Each number is 128 + 24 x the weight over the matrix's rms, rounded and kept within 0 to 255. Layers, rows and columns count from 0. Numbers have three digits each.

# v: layer 11 attention value, 128x384, rms 0.0435, rows 75-124, columns 256-319
# o: layer 11 attention output (transposed), 384x384, rms 0.0465, rows 75-124,203-252,331-380, columns 256-319
v75:127122107120121129132115123163141154124121090122131124145122143097088135102161101156170097141114085123148096130090091133138153126117154158143114131163154149142127108099069097101116156140133108
o75:143141099105119121105115165126104125121099093147119131143151111144180109157090143132082177119120169147141144148133174146112139108146149101094151078117144093164132110132153109145137155152114116
o203:109076152115166114124116128105121144150165139143115098143105132143099134161111137073124116125132122118161127073127078153149072158120107106143117116123098124187127143098116124112136096093109116
o331:132120103144120133166130174129087133124159163160115105103118141213112103133137138165154113132142189139132125140149145117129131104140118124121114131117090105099102140109150142076160148114120095
v76:114130106117095089057125083124142087128108132136121146145083065158122148175127143151103125094104149112148079090129133108140102128114198149152086128127130131153110085167169084117091144161140095
o76:152069130137195164133145135124089159116172098134126119098121134105101138094139129085169135126151159107127177161154154147105138134120052106127130164119151159097165140127061121147122114094126133
o204:129179122152154070139135161150124135136135135121180132163119130168124117145094106136137179251128078165129102116129115148103103094114146121134080132147119086114103162118123164115136156149129129
o332:085150111153122145145158135125122156107125092122123133126162120105165160116128152133144130150095067141158105136092164133121117128123138085124106108130130108137121136125107113144125142131136131
v77:128129121102090104120155119127114122178132127131100112138138138115115105158119144087095116129129120136140107142143161113109146103118092163151118128092119146126141144150137168121151107096143119
o77:150181122129154140115116118139159138080091128126157134107140130134139127082127086117122191118149112140115151106152087168157121172111134123143133132148109091166065114136110111158127132145090132
o205:129145159144130125155130148134103118103173136145137137111120133150117164118156156136149119135110107117107107178105120121137125125127119133104119138164139159094152142142117134139112131141116098
o333:114138154129144184161078134119117125119149112144131134166156115132090152131157131127129109123151097124099084166142140120155139134107116083107149127159137134128171147139129152126131135145087131
v78:118114115140137144158126109142113139065125127134147137132165088126164102135122120110095133150149106169143096140108178160141156138119144129122108151163111161133197147133111147153152124125139150
o78:155138133140092120101148169144115141174103100158122100165162115117064145139149123162139117144131167100132145151150130131136116082122098106127135097124142118127125136134156136112100163112119144
o206:116129130125113158128123116102169140128125101098116133105142130121158132125091152073124173094142092153174139109108111131133111147133124169088143089135149116154096124132117138132165114107113138
o334:132126108137138121130149133139116146168152145146095140099126134111126149135109133132149135119152158130156129151109077101145111120140104132114121071083123060078056160140111125087145141113146111
v79:142159066082088124130133192129136108157133156118166118161145108142163148136117084128143148102110123136109167147161140130156157121105118132117104097151098129095109091132070128104149163159137090
o79:128060167178101129180110120162153154134200133094104146113158154131084096158126152139136114162145140128172096108078074135106094168154147124130115164117140145133160136132160161160091096128093153
o207:102110115087154097127132138137101096147057114131157148096117126107158139127137132139108111120129126116129160111140123110132146135094152109135149104139138115129134113146113097126141167111094104
o335:133161094131123091156141116070128185142125128155115169137094092115243131135164135104115114148125095130163128116108086134131097154086142087132142135136116100123137150122140142170116137137113105
v80:167144081159152094113126158137138142123131141112142121139140104157107106116141163135174145122118134102153141160136078122106122138148122107097149108148145126169143120100137116150157132078109164
o80:131118127117104121150109139070112115143128087145124113089121146088158146146118123144107157115118117165124103141138151157136146153105098172136117127118133106111127121170124110074082119172200125
o208:105126133149124169139149138155129111123118161135135131113127179111128134108135132169129099096128147131097141116166159096102095119124103082136132166126123096135160130168095128095146136099111101
o336:111151124111100142131129086129145114116096148177143145098122106115127115114143101137136122128140133140137114091089128127115118121141080114131153127187122103119198101127131149147124101182069095
v81:143131141146089128084122169126143101136108115125119093147147162123111073118094146124134159116128148095145141133156123107141102120147141065153103113128123144121114165119142099132145106124132120
o81:140114128144130113099090130144120114116097138131148130117120148116147169117095123132080080089140144163137108178079142110130153106120132159074152145168137143134155103162113137151122167102173133
o209:134145157139075124152135127149117107112160158139162131131123101131105101164142114134112147125146144164112102099124134115145135107113111122121148133126141129145101126127129148095115100137103154
o337:081106134116112126148154099168107121172143153136097144128115113108118133147168087103134138142131055141139154111134132104170162149131122143121144135118128110135133142117142111133093137129136104
v82:085102129152075109115163137115109113148139117118165137142091182119144119137153114191139146163113121158131129090124122137122120129090147111140141144111108122102120099139164108107130106116123141
o82:118167121098217155121118116193085129109138141141097112133107145108117143153128162093132159113122127106148118137175125140129105165143095133113113098129110165147150144121100138181120152118095101
o210:143101122078104087135113125137171126154132144108128131150127104146118141142130072132126125155106137157138133139109113098144115099159125119147103138128114163089084157136177152106115147139153184
o338:172122116156119134113126126150111141165109163100117100111150062172085110089101091087127131128101131162111147145153135107129124100148154142166094135099133139141107146112167102153150147123154131
v83:148096138138129145096144085134121086167121135154116111140136106101177107130151098149168124112135136116131154130137122111132106163133102115147123143100121083143111142122103149149091126126138093
o83:153136134136144127173105133093117152155092088112132142120146139160083166094187127091161152156119113117146120114138178097164164096108133129090100125163084216086199077143133154119124132134124157
o211:116107106152117156100136117174145092139140184121152117110104133073145113150075119146138115141127174152116161133135136141135125147130128144106148153132148077130096146116139127124119140098140155
o339:091148111125122161077121168184131113106086151129105158119160126158110108113086107164138114132132137117119134167148080110120152123126153131137136131142126140092146148153134124127185126119131111
v84:094102124127112158121129086122116153082113127139123135133094147156102136081125136080056120108160139119141120159150162119109124137166117116179092100119134164169088162113091135122091189158141108
o84:144131108112130133120124134135150124196102163129124119125142047111144143119131146137129098129165133156157165109125146116143116119125140156094130170157108093152148093146111129159137121102160130
o212:154137156162102140154076118132101124097156104145155115131142128149126127125166112121143131131121138118133129132150160130122161122129162112174124117084119155123149160130170117096121085140133127
o340:093140074106117143128128113136146114092147124123117144130133161168119108141126109125125122117121117132116120135163141152122152111159158114136176123125109153090132121113149111097148111126140112
v85:117161130163138137110153089111145146120115122127142110110113187144106157097098150085080111068113115113146121127129153107124074110147116154111110111119138132111144149104089145103125133147160132
o85:166106106105127162116130139168104144155119149110147125127115091144143082112187137151098157150120137178146119125165133111123139144119185120104149152104094115094142133103133129195128104107127132
o213:135123134112156137087095116128145079124116123151106109170159105098099133144062128104115138130150156114146131091130135131167147169122122149139107106132143133145104127158148123124139108116115130
o341:163144151112134105130081123107124090093163124160128148174163136092116114093124127117122119189139144132110136109166146161143150138135112144158057129087141143140097095162137136096117152145168091
v86:094103131088105152093151134140086119130128093158132136111130165098164109089170143115141150123152122132145158127115115134135120121125151096081134112133142128123160140096169103138107113163139094
o86:123141101129146112154113129116097156108117138136127139176120128133128136135133106172129140126138155129118090118158150129115136144086115144157168120111154137128133139098131124081137134145077172
o214:141137137137126114143110115107146109144107113107114150139114141103096102155101111130131090110094127188138155097148132148148125142155110118157107156142124142156077114136119149136141122116168118
o342:180184113160121104107113125125134117092129162107127126111124139125108113112101160139118144142112142129132090109133146108114145122161123168117084136119140092134171092140140132155170107118106125
v87:104148093167106131158125161103132141155129128149143120120119157127100157136092128141138076121132159129121154135143115113121119106100141131124160106183143145154132144091139175125125100092105134
o87:092149163081120102106132115166134071112104178146104137124140099110142158085159095115111097115136090145081130098122135155124134166138145124105152098109095115143116130134141082132154148123147087
o215:147129137075132169146091125128148160124157141133145088176134107171111163107152144128125147092087150101107089173122101133166113099122131106168128157122129150135158136142138146138090098126082160
o343:130130142116108140124114125136128138135144114099124123145143119146136107093147085087103127099102126137140120127119087108147152103118153101126100153137124143110158127115137113087095140118136141
v88:141172127096143112159107131147093129134113120120147141117061150170089087159146139146083083156169133075111102119136085105114084163131149149128151069155169131141138129104130122164149121136130105
o88:134058102111115134118108138128131163120194093108130112130166083129159134132123133097143150116089109158136142134132139141123175124146126120171156165111125121100098083141084088154145127115133144
o216:119121158144134110134111129088125114115128144154119137130142163158121120109145119131173133166124106098099111154150143141124134110144145101141129125134087109108146127113133127113081125150153096
o344:092096145125104127108160177108158107145121155125114097109136107144126148136174146110109120129128089124091109113131202156115151148165119127090140142146102114134167105146119126118063089158136144
v89:118151140140148108082172142105055126155113111106175131124177106177166090143110152133161135122141136129133121128124135138147186141124140146140144136124137124116119121131116122115156163130140132
o89:117069091136175118142092130099143128118130116138124142118121165103100149142104135126124114123143114118153153124120112118126087131118132139119098142123138152126137108135118082129087098132137119
o217:165146123119088133170140167142153147156115147127173133150108146106135100108119135182107144164126145137099108080142173149086146102145144100128126121121137121180149134108121144145132126129102151
o345:114151146118075138125113120139166116149065138141164131128130159142114096071132138180170143122145115162125113102125097149145127159134125121144155127136120163156141133047159141184139096129149108
v90:157126077139130119128181109171161058142088102148114118111142117171166114141083130118084121125143120136096092135136166131125085167090115128126145138104158099175132062108101128181127131115084131
o90:184097151109126126132088083107152147135152116084149141123118148119078104088200132116156118135122138152147136118190142109091155153168148149138077157131118137099131112123105136129131098139205159
o218:114161141106119138126124126108090147135080177148121103113123181083187133131128142151128121164125143110164153110109154142131141136107146088101150107121169092086163170136151160099119139082079102
o346:103135163060152139104125156147121169144117167161138119150109111105159129177112120135167101175119146099139137127098104149139116154103115117128185080115093089139102133134132157079145122129106095
v91:156168136098127107086104091165143125137101113152092117147142127167120066103138158112116144086111142136142159154133096141146138095148140116120153135121112136144143049121133101098117156150152163
o91:142123122147111132141163121109148146103126149152130126118097149084130188121098096127133086200117160142131136151129112144142110104070109138128084121170144137143088216140139136135138112114147134
o219:141131086090131127113128197125097105121173095138119152159154113113129117163094154134121144107153078142099090066123163123122069167108082094123141128128126088160113084156106099128136111149106101
o347:108145138055141101129163182098107125138174104156132176109166134084161160150146116126136127142147117115105110098053127122133087148131104105132133083112087095096090106122104109124155183165120066
v92:148126117121165164153124106136154085107123148146112092117123125101080143114172132101083113111134098138144111090169147127139156164126130076106132125166104124123133145082132100159135119161126126
o92:139157116116097129141159118135143149107124121079140151128118117146128132074107114128170111160151149093117137096142144141112113090145144128160149141141106112129105131128150133062128091086159136
o220:130154104141140149106124137109112143114137098146096100163121110126148097171133126092124104135133102142139123141102118152120118116115096151147107116158145145129129099148117148117126120130116140
o348:150133148137150117089113148140098139103181091155089110089121151117128122174116131105149098143075135126140105145085101113127103071129140168142107123114159104129139099150146150153135172134110126
v93:134117134132128103155176111121150142122174123140171145116115160136136149140123106137099102160147134088093119111126140114141130152096105143158114103135163119153066176150134129112096103166133079
o93:072156138118143164078081105154125097138102146139116138130136110145154119132102164117118138055132135172117140131134160143113089143174143089117102153091125105146144088101128133159168127130113153
o221:156100142136096115155112138130134162144102125126156121090105132104129120079160099134135117140113142140141146162128111124132193139130188148153145120112118157102173168100159135124135101110145142
o349:149129131152122136139119139170099154138116162116105089129080091134104086128108131108118147162086131099121144129186106109121166151108175145125134113139100148122186145172097126143119080123128160
v94:107116145140145139153111116141109144145161096143123130112147088110115110143111131097102146119119165116129114093057123125127105157129076141112150139165150121132148165099112086154099159150138139
o94:146117124113171129098132122108093123135114143126148120162107165125156127153149160160144134134116117122134130181160184104142119105114118087129083103127148124116143104136108138142170094117149136
o222:140116117120100136113140107148175112165129162123113127143135118108098123110097126118125127140109114155122107148096102148133128177148176125148162141102085154153102147085143111126149137114112142
o350:128124161104140114104171147181117081143134140102119108171126174136059103075119100161141124173132119123112177137168090128131146115137141137118162151143113169110117129141125111078173121088129131
v95:098110168183124117192139152107114149086117142161120122129119118124100114108129130104179144114115138161149168158163124127126152130103120144126123142172126128136125087105129178116112155146115149
o95:137150121090129139093128142130151132134145095123166180135145129171139129125117141149134108156132103125120142120122150140137148098136104136144125103085123140153099141129117120140166146105122113
o223:166121110134147096142139144138103162104149167091114101126134121137114177135158146109117150117137109111134104108121118153137147197124184099158102132135101114188164116136140104137145106140123117
o351:113106152120106131168149136101121143135150105164132126131086143110186141160144153108104146106152135085131127119101085113138133139123130102112084115145108149141149156118127115119098101121118109
v96:174169140105102150129150130118151093127135097112109123156113080114187115123096141141114139125141129138144136131115102131143123086144107122117129123093145132072173146136121106136125131152125145
o96:119120134159098087162134119152137148135118094165136140110136147132113089161162116144100113090125127135115131121118130154097118139128129118159123133170122131097110116080126166145143071098076114
o224:126100129090135150097140145094142170107137132080081149143111132187088147133107132128121138113133090132169110107126159090114114113159119146098106172140151137135090120186132143131170137108152165
o352:147130137092155130135134098150104134135121128129123149095127113137112149146129119130138153149124117146142085142091126122138122119106153127111134136102065109109087152196104111121157169161119146
v97:154158142119093131113120066145102126100150133175117122127115097130102149143141135155142134116159168115102107166130112143145137127087104087122145095089103095111163119112199129170151107062122112
o97:084164114132138142125138145123175133155084112111159143104148153094148134122178099087116136092123114160137172081141113132162114157145136159092121161164155169126152122147079133163104127167069104
o225:115113168159116104096122082134114139108207162093109131095119120169114092167155151121138102146140127095122118121112134101118161135133114140169124125079143114136094131113111128124118096139121136
o353:091106136141104150129133090113138146140132110111146165166113121155149135149165128167103171106137113133187120103123134115099145112114128080150127145141140125148122129132142107121120086117097131
v98:139143146090162133096106138120136166108109150120128146119121177150158100139126105109153051136124124152141079141113113140109141147126096165106122088147126123072198123133122120134177084111109126
o98:140186114121068116144132119132152133094166066100121131101124083113087118141148088134120146161121127101095156092127088156137124125092141085164181174120108123104093127121170152111136130130114139
o226:147116140142148112132153159078132165132154118144128130147140095153126122127147173114175150128124114101133067131161137138133129121127126154138121132150137106158137155159110117140112144178147104
o354:141122109135118107120169130088129121114114123143119145139118103128156157141153158156133160154153137107133106126152160110151135120125131140102093143132147123121104136154135120137109175159145156
v99:144084148131095135123131131106099128152127121115113154121105164146176101095126185136177165139110141141155081140122133118129135103138107139108184123087131118145117100140132148157101118145108167
o99:153149095115165110122174122120106167148143113135132173149097107115107145113160124125118153171115113108126139126146128126119124157115118139154119132118092129137143147085097126081157119102141136
o227:149128094125132124137144176144118146137178114129123148130116096149116155153132135142125127105126094131107109100154125142137141146124107158084115136123138132112100153152130132145095160143143145
o355:156181088113135159171123134144144098160134127129111147103188121150106163149117114125107089150125106109084140104102109151154144154152136103114111151116123126116104131117152127171122156160119105
v100:158147125103137128130103106144136152129135096088088124128097103143133148097162120161167123135136109146126116125118090116126110136082112102122144131128149115122159075138171101132192115085096149
o100:121108113134143110164121128145134156104125140131145113176098124066148105147115119096086146107116106152131152137146118137149112171135134127093111144145113165138122118131109118156075129132157124
o228:104116129129122107105149141136133095135142137127132122109131139182124111140127126143138095128138161095107114115134197110100114103117108133136127123102114141099141138129130136101105140157124128
o356:093123110125116109130206119118163127146167159148111154109126133163151102164141101124083127122137145137151129124098209120079107130109105102103163143157124113117173136126144108127107156147122145
v101:184127141097087135157133196141138117166140158159076123129162126144121109122150111109114101089120164137117147092157165115151156054150107088124184140105119128115123168143142099159154121099085112
o101:115151132180115118161156105137105134152103102097189163145128155111147173104180149132134169112131064145121099138120110126125123131125116149110103096132113123118168128096138180144143139154114146
o229:136109132102156131124114150111142156069181085097109109116074134150111136144111091137160121077144101097058208159150116137112125161158102175146146127166109149105124126153122075172114126105165107
o357:155133134131205139152129085130119104123117118148111147142118137143123120189116159118113118137162111120134135180135091133135113158151111124118134108127164128138172133114171124154064133160128115
v102:115113161160122146143140121104069138158183137114144151145098143136185107132135120116161113139111103157138168187110114112138133141163144155100114089154168133109121162177078125127177147117130156
o102:146129092126139127130139163166151141132067105163120100137137089154127147172105122157089156145146108133115097094124119149120129108112136109139138156139131121101107058086145125105095153134097142
o230:130127152087136150117130154122119107108143126076126118116139161096120147080144141142131154128134137111108121087191129111116127143140120154134072121122108092156166127190094106184101079144136109
o358:169174108082137145129095162076155092112136106112118123130128147112133113082121122135086142170155157128069086079147136113125077155167136119154083147119112135136156096149127169180095112109175156
v103:108067140156150131123140099140162166131158094144135140120172176156153068140125131129136153091117098166137133134131149113137107085118157194147123093097138163110130173148112114098167155090142154
o103:161079102126140112109138147100097143118073103135141117158090136069161164125085134147136124132124171089142132178109118104129147112122163132117116100131132099099084116141157098105161124131145127
o231:125187158143087107142116125105124099158121138156152182084159152124105138136153124121127129140122115161093117080097129135114139092155102087079118097124126153118145083097110126126119157135137068
o359:154155129128121123145111146138121102164104135102126138122122125124109147111149101120125123139176173135088113083130110123125142165180136097142132140132142104167141111125177207124096128112155060
v104:099143133112169106115150132125108127138106147141133124127127117092142153116149120098149105140141124150136168132157144108114113126145142144091077119135125112112143101152150134156117133123135111
o104:166130160142106143165105155106142146118152111114093145130144119172104084121130108146138143125135118081108142110135092137125168103111135142201171145102125147125126115129133119107109138130099126
o232:109122126125154110143154097123108107133108125116120137126115147121116155173113117121125131120116115161150112134106103137131141127114122106106091133156168127148104106105098178128146162137124121
o360:153112122116103127147112103114141078128101093122118146147149122115140148132133146164100106073127113120131101166105142159152123140143134124143161146108168184139112123145161139157162108131122152
v105:146088149089123143100117165123127117152148098145110118147137103137124131129127125166156105124108156123128130166109160138148160105118129144136089115138124122083113168124093134072109133143148155
o105:109164124161135117123126124147128139124084093139150176142154125102103123116107082086149113106179135117130137118142127127118091077095100070138116110146155153118124096126147145131135128151105139
o233:140134119106145110149125132113136163113133117118161122090082126141128111111147099147127151151119144158133134110138121160131154165124134145154161128126119128145168093117104105127163126090137113
o361:155108118147111124123137132156122121155062096100149116111096133131124106137130133147133153091144131130112107139132112111110098182130173121154131120142142112135116093139119132147138138122145107
v106:144095091127116120139131151150216103107147156143111116121126073179110087113102128168152127065133144128157114147121055120123095128138161110153147152112104136139075151145126126131109110089121123
o106:069171144097148109122139135079124100099114086099107138113112185067095120138107130131089089134132118143092131163113128165150131099067104161108128122160146149123144132133146133120148152151093126
o234:129144153156124134085101129142109167113113157125148090142119109131121117137154101163139156140166112132110143134139173076114127095132125114112135131126136072112155126131127130110149134163125122
o362:085110206110133097104097096146094138107096121139169133128072101125115168144160156150153157126095106119110132149110198104132154102114107128131125095140157123156127150152155092108108130162118153
v107:127141160148117123127134147114150162174120131143129139099085111147103125127102143148180118114114114110146103114092119148133166170122166119124123135148145139136118103141118132130128102141138132
o107:152109129100119142112105098161103107147121126111154113099169155162109113149112119115052138100109137132101140105131107133135095119158111145132111110137103102108120153123097105166114123119159096
o235:142173129122139129112132118141134173135154130103109127181173101137118146135142138112141145152139133134124098124137125149144104131109136086126094112099153137133129157120145130140127133167140164
o363:136107119114147117131145143083104136092144133164137148142147119115136156112156119141169165093160157131102109139154128137149144112121137107091122148103108107119104118123163113105136144159084129
v108:121127179158169093115114132130116133118136092125125118109159124102110115182071149109162111115111136134132157105107118147125142136131133093152085142145101133139130136083126132122111123161086116
o108:119177094120152076124153097123119105094098130141134148193106108132182107104169134158144174175095106134112142158169170126144121085130115149118159120122151113141118135114135136126181146122161134
o236:133122131168127131101121155156164121137104123124095078131113114116096142123128118115130111097167115158142110132098098153119095132152125135101130174118127129159111123132171137134148138110103158
o364:151103140144125151119131140154124090148139109160118102071115136151103099088135142127155122150150135091136116143131097115131121134152070180107138146174131159131139145145115135094139117113126145
v109:146144112090138107160157145138109079184131151092156115129154152103119147210094117146126106121110104152121148146157106140113152124121190127153137146113095127096137075099158101099154090157119161
o109:133133150109094123140126085122118140070181114175092100120096131117135129095142146131150141119116140127112088103110141146140131181180085094132165125156118140142152120151141107128113119133114095
o237:090075145099139147090140129154124166146109137100127119127122107119136132111113138111151108109113142118123175080174132100122133115070120164124122093110113132142110113133087153152094129111135141
o365:118100131118130096106126134130155135126138107113115113123121114168142087102133137122123094132088182125109187135097131093122094105074106130170115114105134136137112142132126143142119149145113109
v110:105126103122071126143141101115140152107128144103127136129131162132130165109147115118153132109132139104143146116121173133143115139129092168124093134135129153102114140176114135142151117130115135
o110:123133159127149122166119162142124093140120102157120140139111130184135078157129173119097099130126115105089132141126112146098115119132129090130113117119142125160097107120119113159112132139108121
o238:135103146137097101121149104121107125110147128117138122106151095119117151070164053141120147130080137152135115164111116084110158170130150164160117133125117153092114152125160145119162132136134178
o366:141142099116116148103187110128107144111137096089143094137125093126153121117101134126109132102130114129100075134181161131094119113167145153136153145106148162134145119164123122123122139120138177
v111:130089123132130106122099145129137141139129128154111152111066159136132129133127112101153118084154120114115139167171143112130128137139164153164161132088104128160106137134099161166143121113096144
o111:095127132143122151127167095143106112136100136079175117118145098169161114140112107149086163151125145156145096068096112131143150085115137143099154148088122125140117113091132142105138163111133136
o239:117171171155130122101133151124097130097129137142124132129116145155098095131147146159182121124129128095101123133149140143128127091126127142111084116139127114097146138115131077148089135158121077
o367:105139151114138141139119143098156140128146150153105113147114137108138149128135118107115135140130101127116112099146160109141137120139128094099079121166146124158156098108147149117077152140152125
v112:161167178143086097123123101125152111111129092137122116111177130103093086067152118137186118121122117159093102126142086136108120156142151141106083161130129101089123163148184072131130111116108161
o112:114157068122152120150105137131133145092133120114126136071048178127184136150133123143110128142121141134134112139145140128139164102151182117126179122132115123130124078137157155116140151143121095
o240:109114146140134139101117121143124125136168148099105100152148118143063170155139106128114103134163149157098122111135103147128108126157095136152090143132143187137130134134082166136149132107148102
o368:138095129142120099136111118116111071132153144157139164119121112105144111103146134131119124118167094122124140122085114080142149130133139135163104134111123127147113127128133122144077084157134073
v113:106116097079122157127159149143169144137131117096147126114101096144173114145131146127112114112132138142145083118123134130151149129150142104141139119159153117117135140107159143117107139118122114
o113:137173159108124131124079121163089130077135107126121123165146155098143124155107104147128166124125151153115150108154133190108107153121133116124110124110122156143084144116110117132141151148123137
o241:112110116111141110108170127157155121148071126125124124142135146140145127090112094081141147116138100129148171163092129090134151150113109134095155158145137116101123123142130155130137120102123123
o369:153129119109165143166124141153106100134141134149104098138099113151138120126108135077141094118162116100086149170153151122128158125101108152123155103115148095130147103210059133164101130144096127
v114:114110131130134167146131156101143083129123135124134171161098114114141114144122132124107124136122132124127159137162148131131171134081135172127125172118132161138108099157105128190109100132136181
o114:146128134145176165103133113187097138128119100144106126121123133172088113156115149114146145070144133098123104115134152138109077158168090093160078114096083148166133131106109124099142154122131144
o242:143132142130115111142120147101115169100136125117108114104134146113161119103150081146147082186083169122177126172120119132109163110112143134116107104154133152102131164114141109118128147157155121
o370:135113119148102113120110113141121159112123132157130119117166138115139145136109136137137127108098128134128091141109130134121086124119148120129155118116138158114142164114126125105154136173129110
v115:131093129145177124162138104113132158164124148108145113144094149118138123163133146111064144164131126164151139131126121127099099088148143167128154167094130129092135122111161175138130149108139139
o115:107187143130133134081132152101138120086146108190160132104105118103162146105066110114115124122102098110098134132144115134147168172109111098137121109137127142188108113114118122097116142124097101
o243:120119126120139115167182143134125148091163132087168128115142152174138119088133187133135124122161108131070142128128143142116125103168174151109131124138106146099183108125097118162147118158168102
o371:100096162130148145143140113141130131130110068094123126136142097107093135082124139143101149132190131131086158086127123111133154138121163105137098108149145148160120140114101100087112126124165147
v116:113073156161154112118090079131078180118125136131136134128141147174087143111150124134170141079123110150122104116118148130082095131146110110102135104096097128144184166119180154134184107101088157
o116:122125103123160155116172170124130102161117128124135116110092097148135118129167160149080126137139131120135122148169094134152154122138157123123119156119117112120099088133104090133080147123137110
o244:127170141133097132114105101125094140135130118148136122139161119102145111150123098126127116129165151127103122117155178103104113074153133160108100120122160094129120138132143136147128143139113127
o372:127170086127094121135143101079151111105099123146159147089127184092162105121113131150138114138106113146132099099114160147134149105105088142140086121132162156147131077085123134117113116159133138
v117:169153166090108110131102145128118113143126125150114118111086086121116132131121132127126093111137115116146127101129120106147098141084137143116111124172156128081141084131089093134147160142153151
o117:108092120131157140131142095118146124103110084081165153134162132158147097107080106111125129166121153143139123113115123117121152086150093136147141161111167106133109147122112165115149095106136133
o245:150151145137131100175099144087114137124122174165103132098115165131117140131192104132154113170116139116159113137110137137134108138158117083141150100117076127122160125133125109089091147108118088
o373:106076160121090177124126176149104145126101162149122081146117144075139123130140141139105150146113164136114084088145190137116110112136132137082116151142115082165186158133143188131148110091128134
v118:149138112108065141109130154158123188093158102123134150133145126122115146124103146099110154132154136101153070111172108126124110144087107168155077157130154151160121126130106121117103165157087106
o118:160149071131119113137155140121113121119087115150145130111102148140130119071159126134162131133113111121109161170096187130136163103141149123154159089120103137111114110120121101087168139107189131
o246:121160123139168118103112149160158120180144135134117120173115112175117105163073150069109162161119100130125103140084079159153069135183148108119106125131115120152136152092174157135098152170144147
o374:088163129138127131105122095116126090137147152149140090117101119142101139116134125096119128150147102142136129155151181132139154142155131119072108137133143091117143135104143121128122106116151137
v119:120125101129161112166157135134173171136124103120119125142111156147127129151133126106134087122104147132149120136111136115135119137142100106142141093182163139164114155114114136124113102129127161
o119:106111116100072126093131087159125125095165159151168116104114121125139120109100120107122114140120144111113166107122141133117140173153112141160174149114083115122123134090128102128157124119160126
o247:155166107156107130179121153134141090126100117143132159104124138164179120132206157149126130150088041130129099146089082119136173113115160117085127120144116121112156109134177128187121102149076078
o375:117100147137117156101088149109128112146179147135144113143166097126131116153127104110119117101132124165100107165159117097124154139083161121104129134103122123142143156136126132105113131132148114
v120:127088133094108121150092062104142132129146143112105112120121120137186113150132161124105144091108125134137097166118118109128120148161085086133156119147118142150158148119201144139147103100127147
o120:111162143095133126123152131126119125143114108159116133170134115071117114124148127180117087178114126149140130183162120174149126128086087155110148115146158091147095149138110139139144117138093123
o248:171138136144092139121131123110125086116123140134112173107163135171116111130138154137135143071146114100116149101107178097121115162087117153140144127147087142112117116121132122137120109148098102
o376:132095138119136101153133155166096128154148102104151138136120151132121134120141119170102130134123141134101143072124142143142155130130125175118129123125104082127140147132119187120152127154124152
v121:135135130171157127108088126124085147122140105156153078134126138128139090082129104179171096104127121126109141166091084110143140131126109073127079159149173123109159164164108155102121127122105131
o121:117141125099101145135109132120163125104123122109133105111140146122143131166162151120116170155155156101147122082152153150122116103113155117106140082130117094138100148121184092093142148114184098
o249:116099102149153106169127124147125124115144138120139131152091111106118157132113139147084150137168137187119102111139137151144133122112098132139110152130164121176156100181109179176114123095072149
o377:141109124145112134141148173165113112102165141103116147117139153143122099130121116126133102117176128162099129139166114110121122120120151132140121136106119135120150110148116130166119126112121097
v122:134121115128088097094135139100084114138150164149108112147138117091100138125126156138176110092116122136151163183126148129117120078141137108145151150119117109140089113097137128091127147125104111
o122:103152152114144165170169135094133146125061116152126172127136139127135131098136109167131145168150122104106114101150109149130145123074076172108131097109146109140113167169134119104136142118129130
o250:137107108107178140122116119123114150124143108119116112111086137123093135158110131150106115094124132140099137094134138125140098163108103098164120105161140128166126098175085139126126113122143098
o378:146137119113162136143125095171149123130098087083127101140084146127114135133112153151105139124113141114093136124132117134136144141149126132151097107120138161135129116162107165155106119141125122
v123:147119128136117143159140114117114137182094113153122131113112136120182125118149125127094186122121108100095102107139121100131132111118154109111056116113140146151107184139183219164125151116141130
o123:146099139135139156114125143111112125122112115129146090125161137121093101156154093139145116093144133118119152147114158136124149135111135141127128104122148104117113114123070083104106137132113136
o251:121169157148128126134165094122154117105160143153133142125123140152169134098082109109136141181124126119138131159132137127099130078167113172090092176141108118074134112108156114128135140148151100
o379:100109099139136126151120104146118136142105138091132119157143121145117141115102109124117075123152139156127097156165145171119157134160126143150147142149138119139149071121137140124154105109132127
v124:115130130150153119042132196144106142170120143179125135107154149102121154131129125129129137151128136106134146147128121123107144121116144184149141116115180133127100091122105125091088124086112160
o124:142149111111129122165164118099174126096109125109125150114107097132087102101143131136111119118155040136150109080114112083122093129127109128131096125116067078081139145142153134126169114128102120
o252:145145126107144149186103151114105154143146093141153112154101162151118141158134136142123116125106160126120152140135154149114113141114113099176116125121141125153137165122096151083113131119170098
o380:111122123131098143149116126129151123100131107119142126169139137127142142105112161147087123111104146150106121119099171117106109122131193116117086142128122157121116142101168139120108127137143128